python train.py --n_kv_head=6 --head_dim=96 --d_mlp=2304 --vocab_size=11684 --norm_eps=1e-07 --rope_fraction=1.0 --qk_norm=true --bias="none" --extras=["local attention windows", "capped logits"] --init_std_up=0.0188 --optimizer="adamw" --doc_mask=true
Each number is 500 + 40 x the weight over its row's rms, rounded and kept within 0 to 999. Layers, rows and columns count from 0. Numbers have three digits each. The size before them is the row's rms in percent of the matrix's.

# down: layer 4 MLP down (transposed), 2304x576, rms 0.0473, rows 794-840, columns 144-287
# up: layer 4 MLP up, 2304x576, rms 0.0504, rows 795-841, columns 144-287
down794 102:509540536503488532542515476527485516506538496566490510529523545531463522438440531461533575523495517520486491494468570490522455489419561527518510498446472522483499526479471437547533521509437480505498489451506546574346584512504476428528467581459533507486449495437469453489471508499468514498438588405508418464548478484554515505496525406472576541456509471498471482503504497483467462519517501505523479536453556474548516508497491501524451
up795 094:512543523507487460504496545528583521507552473515549577473405563495512552468521492487459501487495482465484514443478525498530577504504565445529569498503458534550506486557474549522455492451486522554505553454496580433500538529432504549531523538469475456425509508593487518541515525517527516524521524454504566519463499473522473537537492476469455501489504446472553572509469459487575468512502485519523570498424436501501506466534514573521494
down795 097:515512506474498544483545464521471561496476484519558537533449433459454500510420415570534490481523483519497442485490575521540467466535480521530504521492525538530467481490482541537490544523510487475503491499448561466481443464445513521476531567528501467546446541425484533490509542543435515524485456520467517504560508540518505463500438521552504586531508539457528528527535543488546509531560457537513498525475478545505460424511515565512490
up796 104:491495507494475470476499475524479535441493552456455436586483535448489464472482474463486432410485483530496450513481551432468501505381521499457485528515534523453559504480433526529443421433465513561515483515526470522513547563497518513409521576526452456484553462500492546573563466576469465464467471436423466487535589518480483512489498495501485481549485490474474533553551492502561490530507443470551468466466488429469442519452528473431485
down796 103:470547458386496530495536449507554523480431565440513490555484475372429498506555500480483450479500502502522462557407522428529534521503484484496560493455492467471534452437536444473479495545522440497521495503527505442544476577563552534411490534518447555461556496499464438510543489455496466508536505492542511448596536495502523551552520475488510470524483507520492508493481497482485519520496473519622498468526494493471490485470475547445530
up797 101:488509542508467489504502580466519559536551493470575452536452470528487544511603502487423532530433556506487470483503616508485502443428503479518498455526458474474429493511458513540507590532506534502502518520495475539541478434470512589563510487566516495480475540512492496537501484466540467504409500509486468517465554509499497506479552464495514455516460439439484543483515508535495502513465500521506560544430404583552553558504498466465552
down797 100:475485505472518471563548427456552445402523557405496513515509584522470574503471506531490504530461481441501500502442484541499500618426489413519494526436522549505516532478543460480484478530462555542531467423382481555448514438496507542531448469523497495504455462595431506487536492568467561509527608494434564486439493495535577464511467510491503400451457482503501459474541476534520502493532459464545572542566530488575504455556503473546497
up798 098:561550504479515535537493443517468527485508489529449496467483485428553553528464476500505448533434538487509495498480495544466444544515488475534504483529512499534424502480505500460488526470619524500496485498469544467526451499534441462505560433498497448599501623571497506458418483560497495490568499466492466488461485485465493483569530486512446522505538491496477442465568532465457530544435528492494510505488531520467439503508536607595469
down798 093:495569524519413538478560510532518438490466466454392458456517406487424505515550553505507563487440482517524488584583464477449439504527508447535540524512519484476501509547533517556445557543582444544464443589517540531479462386504505504514543419511470532560490453535432397494521460458480533505450491497476460524531550439536499486489502476461494514493515458543515469466479501494565478559412485494476523536496516492496487496614501517475615
up799 104:533516500524463486465472477584549565617552508544500538491495480499491557449495508466532457477529490471434448463497472493501490525483524541518499492547485448439567464530428533451500484496553459568521489506504482488490423532504504466516505543488504580488493439478517568494486486541488528561445566419587448559555471510487498502435521529464523448510491583459470463511495462413498474522489435535438495548440464543532508422517504499536466
down799 103:535427511446552525476560502453453539478551487540535491536514498553540432510558505469509448510529481449463476493548428580531438576456511495518454525499441503439567486512560565521408487516516519486603510496462495510500494521485562450528508518417485580489544512471522452558516444475461504491373558471503472523611562497530521418544508500477442507494444541507546455561534511609535534497570493516420490483452560513487466546550475553532495
up800 112:556435477510447490464430482598446540574492534465547553545411577540524478524501512488516404472489505512447552500490509448474491478549457561466516536549534586532514481524535512479566523507546553528582517492531535526521509466448461485488476471513492531561552512602562523605492554477455498466494499422499501516569484531505512535484509562525539383476510479495506491501470552485526548557424485496539535438423519405435478545502535466621515
down800 109:490532549484522505446486555577532492500483454490551513483448551520431490471420536535522560543570518513505513566479463509429491555542549490525472530487457536547515491526524478501561499511511515496539473493493506516573461518495530480595451514499529507517438497502499569569472526459545563539528481439520539470466504455507536546466499530497493508463456509512441507479561488466506485469497466553504499466459524520519554567545452493458551
up801 099:483437441600501449515496469516489489464445553428561572535490509532528511466488478399547449487413411487530468457461503498541547530544513460525443530510506570522435590446529519493499531478534566482546536519536537469511490480442530446508440524477449440475472536447506510435482583530491507529600493485535514494439505519497572509568514440549556527496495627516548522503523446504554500559480487492578522419500434452521527464469489524537469
down801 099:483517423565513575516442517523556415523512489516528556479471472482482419491419539483447455444402463451530503540502470466546499492479461472488483538525441520522441517467480472486481513513473516500454465455555520521521533535520554496482476530484498450425508410500501495407484466449524545556482551559508419457487519414513482508453434560468523460449498499478557473499526500491567574461485383558462549483532590457540499482476563493484522
up802 094:431585509523502405517468435507458504463495540505476484490523532526564565475501552483457555479556397577519416508453521602429475505540493478521453528491445516501518497439481482495414487442519545508504473475491563452507543493554517438537491478553437485461451494511448489504532434497496512503477491518480482498536444495540471514491517519529566501513550531545564538557536511559641525505587482510449487513480504472489474442487486549552471
down802 095:497471527513496434530497540430507465502450525598486473462412552569517554473485471523524545556446544474518545506555471534553496504491547487486474588465391491460483551464505635501504552521530417463446541539369450481542574464506534482518507454465534431551540547537521516473407461467557489562455521492472505538487562470597468464483478494507454557586496418506491471512476461558471471443500531502499542427494501462490484479462489491538473
up803 097:486479510564559445512487521481404530504528471598506499482545517465524449498452507513460393520527540494445476484525525464440518470487545517535477494498610540507462520457524513481420501470541502510505531515521526466526508486507539538472500494478550504562483509501467501485444477487448443512476523490505502489529466431454555496500506492512433502442488452430490490459583459485470444499512507529482515474464511460495508495556489478486439
down803 098:477586546466503512557469489497497464523566481446540513515511466525444476503419526448479512472507474524513551522530528515509515578512612522448493632478612436548471525499472469514591476523508525497639428542507429539492572518490510512455564501529533550526534568478502545456445476495527470453520416482464537534461526491580521420470594506467446486504534512523513536513475575515490469495510604458487486555540459510488491480578526507526545
up804 104:494550527539508422528434465534448574551509516469458503538556496442524474490462527508508485433566532419532475527571466513529502467459525488509504482500464451420587572470502492462431468481523556502531470518542513494471546523467491475499465552485510524523573520411524502482483514557503548505480512485550479495581462502525456553549533461491493516447481485457471537485495568510430506506550387479474554420424489460546536488506518534507502
down804 108:512440423423575459576508540521463471538513504615506530526484526492538488560555520462465474492497459434443508473424482402450407459471475507472474460450530495553432538524480371498456434437465511531574475492532443490513539492468506542483494527560475592495469516503561473452470448504502472430458554478566549472474514545570502465521495467462536473534477509498483465459516525526539489490507517493534503542506542453476477489467512432480461
up805 106:534508508525511449522492569506564527523427538517486519496592503497543612528565546486507469496458506551520486452482471586471513469568497454503539480523497448482471526556459484482520484520465480501591466438552522490504516498533412428486460531487445469533519436533505502506481484480523529547495560436489476481437541527484561551542568486508512522453451503504512519473550505596568481528522475495482524425515502459450578567526473506581469
down805 104:542466496523418505587529492473476447471443518499487407452542526508543499468608540454540460486476512526516536467458536547507388507470543466426431511463565480472458530471575404566498510526488462560509483463475493534526521445515527465459583497466473518486453469490447508483505499533493457491521492499463546512495520487529548536448438407596514515490474549486527449502456482537575516485508451487445526455476560587456487483466514538501429
up806 100:511524535453499455537507471554511523474512546488488506516474521513507556503508502467499466423491536566464542555521495549469437554463501487522475549522486519528523476476533457533554521504546433557489563467551555484532455483556505495511469538534475546477595414480489510489526457532532550548531572567628528466466513437444480423449501444442500509528487547491477429513565484491513498455528506490470494451538561474514503499454470519455518
down806 101:527485485422457466506529495481488531508528544524491472511423541489564526521499495527499468491496503501461519535428508501463420548475449523526505461474541458503468531493504435494516492426571471531507518479536503484465546493550543483406479489394469528515522537457571539492521511490510535523562487451515412476452477443504540479474462484575563509533514506468538546574531485531521539438596563496510561521550499449513556525515397517440485
up807 114:487472503474459441511454588507538467515534558505506492554506534452464539506412531476448470460501460479488536536484516494507548481446561531475466516560493426468508550506488462505501470525498422488520556563470494543468446527564516489454498530534431555450564548415461518466482570488517513549425498441498533496526529523497506509458532532496513422477504445500506537468458458483568472498497515465562506519482459486532491420473487469512550
down807 113:506558474504468489544486451545516411503502497499523482437565554506453516518491435512490475490425501461501512540480489601494492498584530523496446551533503498524486439441536434450534512493588504534490519512435546541556502504486445485481401480435495549526500538517498484451508515493483462491457479561452531474488520545537494424490497504541527404460486436494454467547518458494479500472526531441476535494507505460558527519563521496513504
up808 112:531507502410486495504496507551487492449436526510562588548458470492448523529523503448490521494495466515429494489484520493524416466430461496508491517566491447422476523462540487569507479513464511566545456457415502496551582547437503506507514486516468464442554469475522547516485486548487492487451522516472469502503457576447431435506508506448541507515488442513422459533467538521539475469424466492479522544485490532491419521452515528502508
down808 109:503454504457531445497507493450523464496503510497579472488425497531480433414522556478454492455512554430479486528545481454502556542467501469510411487501473470488470549492459421504484520468481519513550536534470484535527574530472572546476534523466477501491488503494529500379505485474462496536509512548566526406463430418468509508503538522462466467491524468486495511466509452470543487457467505469485558503493476504603492420453459450509511
up809 090:488492550470505455506475479512541507515483470461439546486526505475486571524592524476500509474488527467549549542498506414459454531431507490567563480541482545524489553469533513468521459479506477488471555490540465622491522557469524553482466524520467506571457516453519493514551561543477465541452487568508483507485430489474548471529496531591568557451551477558571450505497465506487513491522451542551533556467415410547449490445514481508476
down809 086:518525544538503500435527490438485429497503452501501499534511515515495517473460522534479536459506582548490462459483467527467552421561501501447461538440486551483490487461504476485512542564497462536580493544483471525562519453568503460557467470439459486481586489521492431518543444452470472503486402434532451527557513501490519431493443463452478385568467484413446467531451580491542443520466517513470495423530505496475499539545485473526494
up810 108:481484491560526551570454446526467467504496559497459482532491577486513519479488498486550410442562433431442472518550539555449548393436456520500523505503520527542570518522513527480508474473444530502550489524532460487519420555500575511478516453498504512490509569448482496506524510463523476433456470436564544546482498552453575499485494435539534506513545475509513434440495479472537543494490480477473507513497517510579513455485563542456487
down810 105:532539501546519511514497545671420441539487482507472439544556475576424576422465471476543453528539442493431486525511530496502550507476473539430520512512533493499571502511530508621567494480451461511528537513544500489525450560508497484503489489467594491502485509537602486490466508453502523509467492487512597491535476522466513462525464537470502496568504464469500432515498496532556559462520525537521473492434489544535536535561523477527560
up811 097:472541484526501511520468446517497556503546573524556524490575530546463520489508472502524538494576464476478450490528587585507453470541576518497505526460525567490481515477477530476469428482481456529505513454495463499508502516528453460472437467455508572511476435484439509464538476559494545560411506471533562490455521485441466442500499472495441488392555514520507380560487520558490472484478459549498454466561531472502543512436508520498455
down811 096:548522567444474522507580421499545469519545461561511474475509536509481478533480513525499520565439475511491435474526454488534450481529509455533454531452491528569493512472434494437541547484566492459577462588424543518428492477486512474516498430488476514429508459499504552511538548509545409500527469544484527541503462508526467503524464487497522462604487438592496549433529444494531486502499483583556510471480486455472580582490459490496423
up812 094:475380433462561504510478525475547485539476507542483563498613565461474545555515467488469499521492494478496476533530527464424464408524527474473553496516477526473447475452551504511484530501516456463598474492548489528519540508409523511497538444468519532532501546570483544524426495428578555499506537481496557580555527470558507470520524498465464509448459501434454516522493475447481467524506479560559544477509414463470547450477521503488446
down812 097:460431551525489491483458471413552428490503506454488579536514507489486466501548430499442434502508479441459601503518536472487509522476503449532492534486514487531415471453516474501459501507495440521550511442504425477467466414530519464468448504545458573444498471514454470420487441438485499521507501479495444508520522496489482554553458489402491493502497494548524489571461497485446496506423429469480498513527509591522494520507558521498470
up813 092:511415504497475492516485510505476572570511418522531396504492578477498485528434477485415521437474501485539565484522517475509535591545552483513451495538424454454459504511516521514484502432469548530470462498536424538533539496475486486466494524461539488484440605581509523491447524440461488516483565443487515553512499487444451406471511478522498454492503507491446537498541550531452539607565487579539437410475513497555563532465509415439468
down813 089:494582491455460501512544491529467489503430545512453485554537452534532455535553542430433499489552461551447514512501517530476453486472549484530489489491497531464507543463463493498519540547499553490547517505498485537510412504555549523473522471533491499503468463569549466504515411491459530582425449511507573568510510496538522533472551502508482534509476474565561504466432465527472439435466534464475582485511526530553513465557403563554550
up814 099:499554478567508505555484502523462496429465415553525489505524470472518475545480562375426454537473505527463509455507550490459523540549446468552508468509525510531533473547494465481419524458526491461473546517492492526513537456481463466518511551452441469581509609567455548537525583585505448515533518479471511534468507552471479525499518493624522520555512460499476523535476485554575499603455456611548472497524495465458498467499539474458504
down814 100:512528455532467513564500490516488456533585467601520525574501505497465517536444474504525521513413446503446522444485523435623484471519483459466495545518555514522452476449491469448504489503472496452468580576492494476529500448500526459451508544442433461495562399501491517479415478491507415505476494443533572511496468496527494457499537543533527554489534383510536569493474518483535513494510462479595505472472436510498459481490521527572491
up815 092:513536512485529510504494488565487446482509473521420491468505483552482506549509476470562516493432537508536453460500524554475511484553557461536492411492482502459412536541488506461468465439511503490482412512551523580537533538481445552478546521458500440493561502538493530533547528517527537493540512522506490481519480432443480436463500477479506518490515486510553557529561539529498529575460478538517427407509511514486499477514558506511540
down815 098:511491546478464479506506537535468452488471450568495503540494523444525514531550569538514487466478455500527457509452497606449497463494384494484548523537481472500453459535511565508409509454539450510340443441471543474511492464488494408455458505514465502523516491552542448482532475524496494501506587487453460435468501418461529527486456529450492476494483505431475426498474510460474496423523506493508570471503535523502533518590497464555497
up816 092:554448471565461485478444534479528540502543486510484497506468401515496504489526475495490529447548477511546571459428547492577509507508561600543476510522574487493554476499550495492508517485471615484585417455453496416500508517553466448512515485497472507575434436447466478545555500526556448505468424569542509419453573592513543577518508499521521490513554525488602508514536542538457515551448475441450552532500479579497532510531532478507457
down816 090:516450541557510407424523433470532450490452501482449495417452562542604464518448467645437443534482589491515529504540503517473522566459500494478481479486471539525490530500505564540580471491469533503516531531489453488457535450460483509556452526517501492439488465598558472477514499512431492545484433492507499504538481482466586507571516523512474474538501461451421519529492398445509526507496556509530502495470502437531500488563513421537496
up817 108:516472505541491430503469500529447558503426564484442449546442547528508540488460424485540522550446549454504513474510474542462495489545544456543568461499507499418472518590560529481486490487534473468463507560518532486550542479470548538449493500530480518487532550474520538416510498460440542431465507545449442536501492502456510497428530483478440460478496573449565517536451520566492496486530518485539454460508529515496539508535539550506491
down817 107:506516527501504508455440482539483440425484501582510544480434504499497471520494533492461516515492501515426487447456512558469499534459459523582554481527504490528429512504557542508485485543493543458503488487506468451585539510466565474443505431524534477533483503539514521506504499548510580467508515496506430546396472451537459470496487558562473462481511485463512448448395544463463537466483493460534548496560470483542493532540454488529469
up818 087:453538530517569533538463515543527500473472521519463429519390507529489529480478493471429493532490485512533506510532478471439500410541550493506457560515489453547554514541430478513506504538540517489521410485553468530529515542467477501550560514475550502485471511519497567488467465566581453573550499596462517480420490509569483524441545502538442439451543498543545473497506510447472496506563387532507489461458463471514568433509451480525508
down818 088:512489526499516521525493474460506507476465503470505536581519538483479496540526505500552494518495482469533527468536523552510523509460470417415483519480482531522485478486541446515503531539492429505559583525493505541482503403540429477453527444494435512516529447543515385500501533463518476520494476499460453449450501530517556461512498506383470508539471462489459508566490466480525499524565472486449519552479620481522504531535560483483523
up819 092:560494520596527447474484519498468583560519575516546491524498553416457543438497492498458449484427549573513556448502462472483513552549538505509421459539495545483516530480400494502558564481468546478502497618467564464508489504459511518437480438485460511550477496528573488500507521562502521480564519471552513529485510606502476495471503480605535546476479532500482530445479502554566475525566478474492510514557462476515505522489477417482522
down819 096:535488482476480522525488518525510492494475544540455469503465494463451571583453498522526492556416477508532536475489494497415504520503549557511576421515465513493513483519527415540521453478496493517532500474508510500529494589474459538503511456471467500486566523666505535514540526540516468439499563480466524527471501510448513432480522456488464452529494418521440580466509501502494520486502598435492507482480494462465525569534412487499409
up820 099:539537497494455518499447476525523510542511502431435518530536514425511499552492522477512509555545560501486516459465504533480467553501462522425458532591574505514526539480523455560520424540457480480583396537509535489473558503525424511466531496535496473554527550625480512484539501475499436501517471586471558487479521445545524499529552516468535535523498441464501466459585438472500533472494546525506559474450500504534576521558536526500507
down820 102:505513447441529475437495488578497450471528493484534473439494570420503470503465529469516499487503501559449499482450458512457496504536460491432511469511514543525554487546452466566455473476495518507441489453481487485453545452494470466515470467508469467489549520519479442456546495502427583548514524429492496523521473507483442503557467544447507481462535508579552466491449440436492510480425539541535463539467429531488491524500424461532494
up821 089:526567547576581448507506501522503584494530421504532511409523460507407541493490500467448526445475467469479502486525472454515446488414411563529517423432468533543562540489468467504537555487524535534530543504482548461506484568535474544516508547518431475493459494504465521509474471524520524492470518465444462535481469485497483414556497491464534490472469485517491517536468536546474424517471532606527563520479564589480484476543488503517539
down821 096:548490501510531462447502462470489480448530565471626481443510459499482546531475557391468454485492511483505526505507512514467472453498515474566523478494512490471473423507488532480528508542502447466485492456448519542448504408543484519513535494510476495490566377534484570489465495464510524485481571506495537537525583570512501486544477480433441467504506484549541489420513529510489580466476512459446455539469571519465477503481526566478462
up822 094:494465574469528419528452447519525497498518517431485568494534513464504515515524490476603452571427457527518505478418565462477542521500481446505547492464474500505448512534535514567531522480491524502488453443440585525480520479418467573522526549442484615487483549564485567531506500584518552516516529492495486482490446461530536473588521501519575524485574536487442472495460482512483559526466566556554504452525481497491520512481507469496427
down822 093:453424548547508474516532461525550487541412482494475497488417531534502540473540533483519516590586500567467431524464561507517459426514475558540503460544517510548490479472507493407493535457476466519486456513503472463486495516484511502402493513492515460482494518499459476438445547499601487485555518503512534524459519538450519522491474528478482485508566585491511514567484487417565464454568537429546411541544380569473427454467519545527503
up823 104:504495433543538458460489532534472483512505434531483505556458505516596551510472483484456507467445530547440478554469551533506497589501508366421482471528525441510453466447417520539509534483474555500558531467481533496483450454549450415492432535488480462485516481482471530503460484453420497435466488507512480480503537624523515517467494511465493490505460523508456514472419485575522463503472554475514538425531502510546542480504537497545472
down823 104:468550445495516494567503515559473521477546488466512509475462532535453499475450502458562447494538553470433523376485516463463510480477508432421488485459503550537485525490489433533526561445484457533500559549487503572509514391488592496506493556525521458440385490509510503464437532542469479476461562438485509479473509557475461530571519492513456543413546442539469523512450524477565526545485564461497490509431534474506530538529512461503511
up824 092:452524473521448476535460496526562535603427496449449439450605414543586533477532494477503458445517584502530559533550511517526439507497476490488485570519537477477519518468546512557519501528537405488479465618487436538520554497519494462479507452523519460558533528527470523473472462526510457563517490515519592482515533524556456445523521479476482546449408484507487506501501508534494540522472481514541541487439464562513496482518465507514578
down824 091:509517514486469445509431511494538431519496452568517511520574503368436535491511470520478507475534544523472475497494492541472550535551460586568509457457502494502517481569541505566461481541540542417558482476493487561525519364531480481525467526471538504480405458476474459472418538498486620545502537508488449477487505554519461465519571450487459546501500450456447501456444501540519495448510437517443448470506543526517546467478568494440470
up825 107:499478513438499563477431479549520545380534490459465491446457514592574484504512523455532510545457460448442513482494476521462499558481510465512518445449478518510567535451533514424488493493552545522493445559450545551522491534522585477530505500568481544480558519478516530503531488466417513467430506592532500467545474455484549517420535471494459446457483522533543447515454493473429523511483476479480436487553574462507437511490502484526493
down825 105:457530438549483491465598490492520507544522543529534525508531511532556494447498490463480497578537510459453371496481513512518518511536542510392461512520485521465534487391488323526454562493479448513584564535451474464488492516477492535513460441493441497557473522554469492458513474522491478556463525502480507444455430466498500474431501513559496506456495492392471501455517476519424420451492445532445542480441597514500499469525528536540533
up826 112:548443466467556464553474537501472503481470449515496527514494445510450510532564585484546490585558507530436586495547492522474576491475476431482547496515463571519428525489463512533473465495490516500514478522569539505522449507532418589472477531492515528543490564556554523485481512438477484478505501557595470458438495553608532496503546479493492508482520515531589558501456473602480485516539473540515431530507500550453484549455517507475540
down826 106:542499509502503499521460543465489472447544517498444490497509459462428476412549470491503489487465448514458489476540485471574474585533434563504506460552487470475508416483397460542486504496484473473513506520479497511536541491508503439451528447436526518523567538507525501419495506486517565535514472492540478446534526555516445481507532530470484569424502554518506463447534486502412469463498553439516529485488519517535478477484533450468532
up827 111:466531616541538505536488431483508535479507519576509449393528586478535488499534504504496499527537488531552444447463538509490444520521485488499544455493478518540437566530546515492470573520550532540481466473523443511525528562558465549481479446497510529514565514479464580466461537550511467516472513508471572485528574528561496397421530478462494500516549463486507527506492443437499485498547473524513492450502528485546540488507573525442547
down827 107:512609494483536570509478464535521483497469463505475542498501542473549481494532472529477492494498506563454474509487549580477482538495442495457555533533475497472458523561512441590523492475454429498495530518609527448510526518459552480505433575485503519505455581510496484493468544524474525445521512486503490556570550519465462496486498510553539506490514470494479473464576552495523442517489530505516471489567436485531533504478459540469552
up828 105:523487468597482539501430483527449520422495495532508512539580485532479550491541553459456512453442516490556441520517496507468486533448509457529518541485480515527471536493503530454502568514549554582526454461545542485472513496536454487473483525545436533586549549528518518525508485560465558435451482519552511492553494530478558544538543457483493481529541507513531478492411566479485486490453456520459558465553547579508471556458565440504495
down828 105:522471509477577481549473485459496523552498476451417497493418545564463563487577487519476488515460436491496557509474458489394503481482452542478499452478504509509429438501461503497474541460539577622472503521555493499459525553440492504516494477545494497531550550541466492482413478531525460519494525448492495496541525418515549431487516429557558423461554482490435526493448529517539507535522463578504535543490569454509502589529518481509497
up829 092:521391479496492466463501488524492521431517559487453494558468556493484535522559490460487444447560502581488541498478514516498478503518450459435464410472472462484468539483501510507415506486533546574530488433554494443559523552545482556538529481512443556409525457541392485497527477467485500468513520550585503522601515475471386458542520461543457526512475544546436547533462515491549444473489443557557503496495516476518465521531517473479440
down829 091:443481513434489428454511498533418473501513546571474438587450452517516491461478493447478466484498494548558465508475506540510517432511466451462518547451526514496477528489520587509504481484482487492489517553625451465464491413536503424419427526559471485451520453525445488458488441468517483479520443524472511493525543503464466523486482493474483513511473487500458518454502481560512563553565437475536497485574500546551472462495534487526494
up830 092:509490610513508569521492405510493604568490553525497448518436493478543505441463536495443504564509504444529434442462453541620500559461517578542393512520527485515502514475455448455524552532562543506577512550425489496483521488511447513506520551590422505507549568510400518476458508518472505542546534461562460474428449442512505516429559535471496505519477489494557447472510473442495471487430446465450443493511489504491507494480504473488543
down830 095:512512531472460536476554446493518514487542461468476475462549473513524576507498483581506488479417447481534450530470393482457544493543528496555544475449454518484491517536503529463550539508442477409500549474463511414537476494555505522484543498530532520528470565565549543465542490577429526522504465505465551463538511502453551504604523543522485502485500475429492496485484507550489518423461499482478549464478554565485572534517508544540512
up831 115:476380475569484493513486551520511565531430529522442475493479425477568441574498463494480514505558439469535456517523497507442505509482496501472512457535534506496513502529497510550597500453532509524489526468485526524565552513583516531552475516495497489411509544588552517499477500475498514415481498507539533522457498517519435477508532455480581444496475513548441490455539491488536589484531410538522432430514464500492489533400393460513487
down831 110:506488582526469551521573522504489538456546508498580556474519510509456511590509493447493490464482542475510500512483454512517562432490446549425533486446504512558487437487486495511520506530433543478506457482554478499502464461509463512518505559507464495509555504540495547507474454481519494496480485498503494413480478493499520488546487476476539561513505505435517389461471508512443494480478541587504470455520479445475535559520517449570492
up832 162:457477480512462513535440531459547494474471561489524497504496593565481543495453495493486459507531527508575531533453498513502532500435366507472469466511447556512487490444497482526482514466522517547498516505535507479503525526497517501519483503564468504495489486518503496501483481547502552444494493489563534467550507518439520474508534456499532542458536528466438462419558490474538547455465485486463556511519500493486486513486529524475437
down832 121:457477504530490513500606532484572492566464497471487523504501543516572577503481511771468473477502529475544514482518463525498512527482473554486481527523494499528516426446477743507508545522502533523217427526529492459499506533490542510514497480504465512500508564550496458494508516513471490453520581510446484517486436512506498501487458520536480487503533474509480473517510501467489520441534476534435470497531463475466499459563524529488491
up833 101:539462513565507522492480555520457543498496498533478529537501487514475448423524460510469525538527515494549504483486462536529512554544466479546578531495516473518513516431478495480517508546462502471483498503528560492483461510563493506456464414436456526564540482534497515482536450507500563522450560502530501488492508511500530426485482555512518552540570503468539467432526556472534576543505479469451513544499509468577491502447531517553453
down833 095:548501470504505508511509506525554482534537539496459541524549504559511484460495533519499488469501462494449518546495429511513486566510481493493475554459531519627496516439570508472540546488430521525687578518507400481503564532482503461463561434519485513482549488459503540512533456563501483531504656424486507496486492475480611431487490522431476491563546499508561471547504508501396498433463491495530470497555410447492499483537526509499462
up834 100:385455551554512460494504480500537556448496454521500563463517522489424505532583598497403555499559470525506483532457540457530534507518497509536491453538504529448429494463523506504505473515470473509478520511528599527567519551473554460475465505553503474476423547510456520505550533561447522478474539465568469517510460475520491548496483514583464511491480452505439538467487464433474469512464574541597447496437595527507456427543515535519464
down834 102:497525569538542464545517491444525509526436498505583549557566398469474470460504461462489477543468458490468499518435567542465522441504502517538500443482474483504447510531525433496512449463541467551439500553498496538439492508533614483457460467534495496398434493457488528498495517503440514548494535552494508529444552567539444387415498475537545577472451536521456460533573543485460467451501428504496501503437562464542459529477475520431527
up835 104:513507565524558416488402492546436481471502482443447524505517476515505485497511545515526449479468495405516471525594531490568572465506519428448524552459463580528478576526476583573485517434452521538419509482527516541571547517543532458577457506431483525484530446502543538513558513509453520567483596511569449473457443439551502483463542490443503553487508486496511554442500477546438500517467518562527539434539580565439460562519511493462490
down835 106:495465513441511533576484551492484545479501467521495500477471520562489486563417537530574489517432512427447535517506508521510574493578571559533512533505438504531507521509479425503481502545530540530486543481437536500544529505483525448551474524468575501515472500514419452508493470531476527497496461503560456479453455462533540448507480511493553478508606483507534473489591503500490437492484479491530418490528492531461479477581532458486510
up836 104:536514554511498483529476524507473499490409523445546510552508498488539480465501496485548530501557506548515443566456560494541493423482456541487556505494485486474423493528475524469444444572524571447479440474504538509480524532494472528544550478553472536417555514560541558536480463475529595554553528512491562505520522535529503519436501509496443561434511554460489503552419505473512542504500492481571503471477513475515521500512527511522490
down836 100:472500531483434500522461535490529579519656467491464523482483493465552514452431441561469529433552569444516526502494474449518561550512524501472495551540482549476456445463600463544441439525530437478392578435499487524540545521501535523478502438445489511523538532433448454434525455486531517505544549436496523483456520497476489539521488552430471451505450547517489538501477610493502520456504440549487470436488480491517474581397521501508481
up837 109:481440558462499412517485512513466526521493462469447483490480449523462540490507490477503424478508480403462459434520486615453489459504539551594474476465429422493489639466594427504521491505589522499513513460446502498562471487474529566536467495477481524458559464487454552525440545557502479486486541483500514456495495502543524534553551466523486562496473429488529528472594425511511522529481511484545523430468468458536468497439516476511535
down837 108:473511553562550536515491494498461533534478550455552468544414469427544487493485491472505479448573423523454482430539478455516508573552515490513519553484442533527525514510516433470467504564518555522540459441472510494477470464441557469439512589590531536460485446474511435506476480459499476448512598495517519532498532492457567422432510522475494508537439468496540522488539499539473471502493552482522477509483518511502482491538509485439559
up838 101:570495466444499462605515570536531537497546550507483477520476519542488570435520457480502506477529523497481467504562476529473536474480544516394346490609499528464432441495558506473448573525538484490493546500481546446486493517561482480489486531452483572457522553498448500450478542567515523425474462461507465496510518441450539508511525467496538575541473515456547488472558504444520411552510517442445605509465457539466509548514445538562536
down838 103:523524584447526454508527497507430500504450497530429491508467497514492474522494448507525406504472483516481463536462479526426449586518511520482510490474467482457443469627546574406507519541529481512499543522507452500472509525537545516524482560511500494471472548507521472573464526528505484488509514568466468514451481496510499469492546540542531525552473501495500525491497528466405505488548436527469461432556503452472489523483474462492503
up839 098:507560491493513534472491508472489529537523473499497457492532437537591559478537473476440488494426421547590518449487454544603535426464522416503488525590498563472568521525503507470473586475513470529499476500446466520514465546464465462430541463555500550513548435520468500538506486491512467533563532550422462480565524481536379475414515462512496520434520471485528494422475536507532471509495438529506561428428507472568485526478422488542489
down839 100:494544482523548518482463546473533433558556432483519490520456481548505484525493457528499536593527468474579482496509483449561479487421467494550505487486473531476510526494523575504520472465453409478458544486502540506535514458537556478502424489550593486537433515516532465506577386480500521479554526559490469433543451545488500495519565511452549477486487463505511452512567428497389433482496554523475459491515536530475491464457491447520413
up840 089:484458514476504513513448500500468516513446450461503526536534540515554500562487474472526485495552573495507495499510436486535461560506589557478471529448551531444527476492462453529441485496522453575495502551509529574514526506502529556465523511522480524429577486502543528540435580455450525491471504489493475470559465522469485502545500465561462494490481517438508518504593584497446518514512510520550414415486448497487436509430537556432431
down840 091:492547574497472459495491506510462464476503553466537452499424498554486517469485519425469511505493494487501489435502534483572500462559509535491475482547547467459546471545411341444511494487462447527576495439455475496504512507515466422499445558532465453502486572564480505454525470504563453545538462507452543491539489520440446546463466540550543578520420478490497506504519439529517459503495507557485500452482473527468480447456417532553472
up841 106:458450514544534476495457461494539499452497481481456550543497560448446453575442452448517469536522492502470515492557483485511608556447470449540443576560492544533418496484469521436546473490472440462515520413484559485538495519458477472446452444458507527538545522487425523462483572489451447507508538602577478469474470453535526581496491560527486540459518543489483528437522556580506499510461480464504463455546521476409396538548500540493479